config = dict(
    activation='swiglu',
    positions='rope',
    rope_base=10000.0,
    qk_norm=False,
    attn_scale=0.177,
    bias='none',
    weight_decay=0.031,
    decay_shape='linear',
    final_lr_fraction=0.1,
    batch_tokens=16384,
    steps=5013,
    dataset='wikipedia_en',
)
Each number is 50 + 15 x the weight over its row's rms, rounded and kept within 0 to 99. Layers, rows and columns count from 0. The size before them is the row's rms in percent of the matrix's.

# layer 2 MLP down, 64x192, rms 0.193, rows 0-50, columns 0-63
095:57 51 56 77 41 31 49 22 15 54 68 47 53 39 60 39 56 67 56 63 84 51 32 45 73 57 76 37 42 52 52 46 42 56 41 60 60 50 47 41 45 55 37 50 69 33 28 52 89 56 85 70 49 55 72 45 35 27 45 32 61 78 45 62
087:43 59 45 28 42 37 54 58 35 35 64 68 43 76 44 59 41 53 38 66 35 59 57 69 13 49 43 46 52 77 57 51 51 49 58 45 50 24 42 53 44 26 59 21 60 39 40 34 70 59 22 52 50 35 39 32 43 28 63 66 69 56 87 45
107:52 60 47 41 27 39 37 73 44 12 62 49 57 58 49 54 49 41 46 35 49 59 52 65 53 25 61 50 45 54 50 53 62 67 33 39 53 46 54 28 78 59 22 44 94 70 44 41 33 19 72 52 46 43 58 19 61 42 57 29 71 36 44 44
102:58 39 54 54 50 50 49 56 38 47 51 33 14 45 31 83 25 30 33 41 45 70 67 56 38 45 57 51 59 54 20 41 46 75 61 79 29 32 81 89 54 45 66 73 51 52 73 46 43 44 47 34 41 36 31 60 27 46 56 24 26 51 61 34
089:30 97 51 52 44 63 68 41 40 42 30 37 66 42 23 66 35 61 45 43 40 42 36 58 52 39 44 64 43 62 37 55 50 59 62 52 52 38 50 49 59 22 34 50 38 47 57 52 45 23 60 71 56 48 29 57 56 80 69 45 42 74 47 40
111:45 57 52 21 55 47 70 52 43 15 57 51 53 70 22 50 21 35 21 39 39 84 61 71 63 47 45 57 42 53 38 46 40 51 78 57 36 40 59 55 80 62 42 76 35 55 33 54 13 63 34 51 39 37 37 44 66 69 63 72 64 54 50 41
100:52 27 68 48 45 44 62 62 34 63 20 54 64 59 59 41 66 55 59 62 37 24 48 34 76 63 41 65 22 46 25 38 45 36 42 25 46 57 31 47 41 54 41 45 53 34 87 57 64 51 47 58 48 33 69 25 41 41 62 35 61 47 15 77
102:81 60 49 23 64 54 68 44 43 32 55 33 72 70 29 75 41 45 37 37 41 73 47 63 37 28 54 41 48 66 20 46 26 63 55 51 29 42 67 31 73 55 50 48 41 53 52 50 51 32 52 47 18 44 53 19 58 55 33 82 63 49 51 32
098:75 40 47 54 39 60 49 49 43 39 59 49 25 36 48 19 88 60 54 44 53 56 62 82 39 93 57 70 64 51 57 49 70 53 52 45 43 76 45 36 61 78 43 51 62 57 52 31 48 44 42 35 56 34 46 42 48 37 60 45 20 45 71 60
095:42 66 48 40 54 34 59 52 51 68 47 27 56 81 64 38 25 51 36 31 35 72 68 65 54 51 56 77 31 47 66 59 55 51 51 62 72 51 40 46 46 59 45 23 33 42 44 23 41 19 70 67 43 80 66 37 48 47 69 17 58 53 52 35
107:64 49 50 79 48 57 24 53 47 49 61 56 61 49 49 27 54 50 50 53 59 51 27 37 57 45 38 34 29 53 29 44 62 68 29 74 71 58 55 55 56 57 34 46 48 21 65 52 68 41 69 68 57 41 70 50 53 67 30 62 24 39 29 40
091:50 40 73 52 61 73 58 54 57 40 57 97 61 44 52 41 61 41 31 65 45 69 72 63 36 33 53 53 28 53 59 31 51 27 33 31 39 54 26 65 23 25 61 62 35 32 86 82 40 36 61 64 47 43 45 50 59 57 57 34 68 36 63 48
112:64 62 37 42 33 40 40 46 55 53 62 43 66 37 45 38 92 66 62 61 67 34 37 64 55 51 47 33 21 45 49 56 69 55 39 51 60 48 54 46 30 46 58 61 76 41 48 65 67 55 75 80 44 42 33 29 63 56 22 34 42 50 65 60
095:66 44 53 45 64 42 40 52 55 73 50 57 89 59 60 38 56 80 50 76 57 34 20 52 57 59 33 58 48 62 65 55 59 46 40 50 50 32 42 19 61 67 41 42 01 44 39 42 44 34 62 54 56 51 60 42 54 53 57 46 43 17 56 43
091:42 53 58 58 46 32 33 41 14 50 39 29 66 43 75 36 51 50 71 76 48 54 57 72 46 53 37 60 60 24 49 26 49 35 30 55 45 24 60 44 54 71 48 58 29 71 73 29 55 53 59 53 55 44 47 18 61 33 65 49 41 44 67 65
099:70 49 69 71 47 94 36 66 53 49 50 57 57 46 65 38 51 24 49 22 49 56 37 42 68 51 70 71 56 46 61 47 59 69 39 83 53 42 38 55 53 69 51 34 31 40 52 55 39 47 53 44 63 81 54 22 45 53 51 44 65 58 60 40
091:50 46 48 57 51 60 19 58 35 47 59 38 73 44 54 55 74 65 61 38 74 51 62 73 56 61 54 47 51 57 46 62 81 60 64 55 59 56 50 50 46 77 51 42 65 29 74 66 44 61 54 41 50 60 57 36 34 50 58 54 20 45 39 70
096:37 44 66 67 69 51 41 47 47 40 10 57 55 50 46 53 35 40 27 70 45 59 69 64 39 39 57 51 60 48 53 37 55 58 63 36 54 26 59 33 43 66 53 32 48 48 50 75 42 47 52 36 73 28 48 26 59 41 50 43 27 53 65 42
098:44 84 31 41 66 60 45 61 43 33 50 45 23 64 42 49 36 66 50 37 46 44 60 47 24 47 51 58 64 56 56 55 40 39 26 44 24 49 24 57 49 19 75 56 54 42 58 29 70 57 15 51 44 83 35 68 77 53 67 53 56 77 65 34
101:58 45 56 40 23 48 43 47 31 64 64 14 49 56 65 37 87 38 75 45 37 43 42 54 68 65 77 45 39 49 41 47 55 44 69 54 66 73 41 42 59 53 43 28 46 60 56 45 61 59 50 57 57 81 45 47 42 46 91 48 63 47 72 40
097:54 52 27 70 47 51 57 75 57 55 15 40 56 32 34 44 49 27 35 58 50 54 22 53 55 46 39 67 64 41 51 61 37 50 45 47 39 59 40 52 60 71 51 20 68 42 44 50 35 56 30 50 75 41 36 73 46 66 50 41 53 55 43 48
099:48 83 33 36 66 72 67 43 55 25 48 43 40 25 31 56 43 73 53 41 29 44 50 63 34 45 42 44 41 59 28 62 32 67 54 70 40 52 37 49 45 49 61 59 25 53 48 66 62 49 44 63 28 65 37 56 19 65 31 41 43 55 56 58
113:67 39 34 55 36 44 27 41 21 48 66 12 43 27 46 54 73 64 50 59 69 20 37 45 79 73 64 60 19 24 55 28 49 52 49 56 81 34 77 65 36 53 38 51 66 50 47 47 48 50 71 66 67 50 34 54 41 45 22 40 26 51 27 65
098:71 57 47 62 72 30 30 37 37 94 28 26 73 40 42 46 49 34 43 68 53 45 51 14 39 59 69 16 44 47 61 54 77 40 56 24 76 42 49 67 55 34 32 32 54 63 59 41 77 18 61 63 61 61 34 49 44 28 70 18 58 46 40 66
105:46 48 61 42 44 48 69 74 57 48 35 69 50 64 39 41 33 37 76 34 18 69 42 54 28 47 52 49 71 56 90 50 34 42 72 54 44 66 38 60 39 34 45 33 43 65 44 26 58 33 19 49 40 42 52 62 84 45 72 63 56 43 46 76
091:44 78 37 54 38 49 53 53 24 61 37 36 33 44 10 63 34 36 62 51 41 46 57 71 52 53 69 47 57 66 58 52 57 54 43 30 60 77 35 67 68 51 25 31 59 50 95 36 58 25 77 66 33 43 36 28 68 59 64 23 39 54 54 59
110:46 44 47 35 53 38 43 16 40 68 84 55 34 41 59 32 40 46 57 38 62 55 48 83 69 37 57 48 39 71 53 19 60 45 67 56 53 75 48 71 11 47 39 60 70 73 33 15 45 75 80 39 47 66 49 67 35 45 65 52 56 56 61 70
101:73 57 56 41 50 32 54 30 64 55 65 52 33 48 54 62 49 41 36 49 29 68 32 53 63 24 56 63 51 46 56 45 50 78 72 41 55 75 43 51 48 44 22 59 54 40 59 37 65 28 62 41 49 37 46 45 28 58 32 48 49 34 54 66
119:57 44 58 34 67 37 92 47 48 55 40 44 32 76 45 37 63 41 46 46 34 58 37 57 39 59 14 49 41 75 61 39 26 34 73 55 49 32 43 38 29 49 59 33 38 63 12 33 75 49 46 29 37 58 35 51 43 42 50 53 56 39 39 38
109:39 50 45 57 48 48 23 37 38 76 86 40 71 49 50 46 41 58 45 45 74 14 46 20 54 62 52 37 59 29 68 57 69 45 33 69 50 40 62 26 54 60 23 01 43 24 37 67 30 37 34 75 62 70 68 34 69 52 32 61 57 51 34 35
091:27 71 57 46 56 41 62 54 59 40 36 59 23 52 38 26 48 45 51 54 61 53 57 50 35 40 56 64 45 72 49 47 16 67 53 54 52 61 39 71 86 32 64 33 37 53 53 37 53 58 35 40 46 66 48 40 70 69 71 33 68 45 63 53
098:70 52 42 53 61 64 57 40 50 34 40 57 54 38 68 39 58 62 67 45 53 45 41 68 73 56 67 22 56 68 59 72 41 51 44 50 42 76 54 41 46 70 45 50 59 37 59 44 45 47 64 35 68 58 48 31 61 50 48 66 53 30 45 50
107:35 49 44 63 54 32 63 75 48 16 48 37 55 42 22 84 37 56 56 39 25 62 90 42 43 29 44 76 47 32 35 38 35 23 56 49 25 65 46 33 60 40 62 51 40 49 47 56 60 58 72 60 45 32 49 59 64 47 63 50 55 45 70 33
101:54 44 41 46 58 94 40 27 25 64 59 46 65 91 43 58 45 26 37 57 63 26 20 51 58 78 42 65 67 63 45 73 51 73 44 37 43 40 66 32 65 52 56 45 43 37 41 74 59 44 58 69 36 55 60 52 42 34 37 50 78 27 45 44
089:55 55 61 69 75 21 45 36 52 60 39 38 44 47 43 24 48 47 56 59 29 61 45 58 43 46 46 19 52 29 82 27 62 51 52 68 31 52 53 40 29 51 54 53 75 74 48 33 75 39 32 26 58 54 53 51 71 58 74 58 31 59 55 36
107:61 47 43 62 69 43 56 30 61 46 57 55 47 63 45 68 67 42 26 36 41 48 51 50 20 33 45 51 38 69 52 57 44 34 50 12 38 38 68 60 75 18 53 73 45 72 56 63 56 66 30 15 22 50 52 50 46 57 48 37 59 53 43 25
100:60 64 60 46 14 67 66 24 73 72 64 12 54 57 60 50 38 56 44 71 31 53 44 43 32 46 40 55 50 38 32 38 39 61 41 49 64 44 63 54 44 37 28 40 45 57 46 51 52 94 64 53 45 33 52 60 33 51 64 46 24 40 55 75
097:57 31 58 33 48 22 41 68 54 79 25 46 52 52 57 35 74 44 58 64 61 59 59 68 13 49 41 69 56 28 42 48 53 71 67 62 63 32 38 41 41 55 55 72 58 81 66 46 79 82 61 56 44 67 43 35 54 63 31 75 44 14 76 36
096:59 68 56 53 73 60 62 64 61 56 64 62 32 41 54 56 45 42 46 57 40 55 51 72 76 68 43 58 54 49 69 69 43 77 69 48 43 35 50 34 53 46 38 23 57 15 55 54 65 66 24 31 64 64 67 50 62 73 42 47 76 37 58 31
103:63 25 64 74 60 64 53 74 52 60 26 74 47 73 48 76 22 61 60 30 42 53 70 53 53 24 51 64 66 69 50 52 38 54 46 49 62 34 34 35 54 61 58 72 72 36 72 31 44 37 42 26 19 47 54 48 58 48 46 44 53 55 50 60
097:34 41 63 56 46 62 45 28 39 52 61 66 55 46 19 54 26 31 50 19 36 33 49 69 56 42 40 56 38 37 60 51 67 34 67 55 61 43 62 44 65 60 54 51 60 37 62 79 63 61 50 55 52 41 41 48 89 65 39 32 32 48 53 56
106:48 36 45 65 51 38 35 53 43 58 63 44 44 38 25 44 47 45 36 53 59 61 42 56 27 60 33 63 39 65 34 21 75 68 66 45 53 31 42 74 59 42 49 65 29 86 58 47 45 47 65 55 30 38 37 34 36 43 41 56 37 19 35 48
100:62 46 62 36 48 20 55 45 49 54 60 25 44 69 45 53 55 50 17 43 35 71 23 39 65 43 50 22 56 54 60 64 61 22 87 41 70 53 44 42 47 59 40 49 45 57 58 39 49 45 66 53 46 47 65 58 61 26 62 61 63 53 53 36
085:38 57 56 53 57 33 78 46 45 21 25 46 64 94 19 64 88 26 46 34 79 47 41 41 00 55 44 37 55 74 39 54 32 67 73 44 53 63 34 29 32 54 73 24 44 26 48 79 45 59 37 66 50 43 49 48 33 42 57 49 54 51 64 78
104:55 54 25 47 53 49 53 61 60 31 43 60 57 79 47 68 56 42 00 36 51 38 54 35 47 29 34 35 58 63 23 52 35 28 42 65 38 49 66 33 47 51 41 60 59 38 41 92 40 47 57 41 56 45 40 68 54 58 47 60 48 50 53 51
088:50 43 60 69 37 58 48 35 52 57 47 61 44 50 23 55 66 50 53 53 70 41 43 68 56 59 32 72 74 98 13 50 54 69 60 32 66 36 41 40 56 43 58 68 35 49 53 45 56 46 75 48 46 55 54 40 41 44 35 87 53 29 43 49
109:59 48 53 49 62 52 54 45 71 41 25 51 48 54 75 72 29 43 31 38 56 53 58 64 66 36 45 69 58 52 36 67 44 70 80 35 50 36 51 67 68 63 51 64 88 20 41 40 50 64 39 22 40 68 50 24 55 42 38 74 52 50 52 24
104:66 71 45 49 77 85 29 58 68 68 47 78 57 52 53 59 82 64 33 44 46 39 34 65 44 54 64 35 49 66 48 50 82 61 49 25 45 34 52 43 40 28 99 54 73 61 63 78 45 56 48 29 21 75 49 55 48 59 39 37 64 34 60 26
082:53 54 54 27 61 45 43 47 70 46 51 41 23 47 46 70 45 28 23 39 76 70 65 38 60 59 44 63 41 42 54 58 50 67 54 61 53 49 48 73 55 62 31 63 29 34 58 54 83 54 37 69 22 27 60 17 71 55 57 50 51 45 25 33
094:50 28 50 77 45 50 23 50 53 62 51 60 52 60 81 50 62 30 42 48 43 42 64 41 57 84 52 54 54 47 54 56 77 54 71 74 50 66 62 40 59 32 42 42 45 63 61 55 62 35 62 48 54 42 34 57 50 64 67 51 38 47 58 80
093:55 63 35 54 34 52 39 51 60 55 37 45 56 51 58 42 35 75 76 54 53 74 55 30 77 48 41 58 57 57 41 30 60 62 58 17 36 50 42 55 45 46 34 51 54 25 70 71 47 26 83 59 40 75 65 52 57 66 55 42 39 64 35 24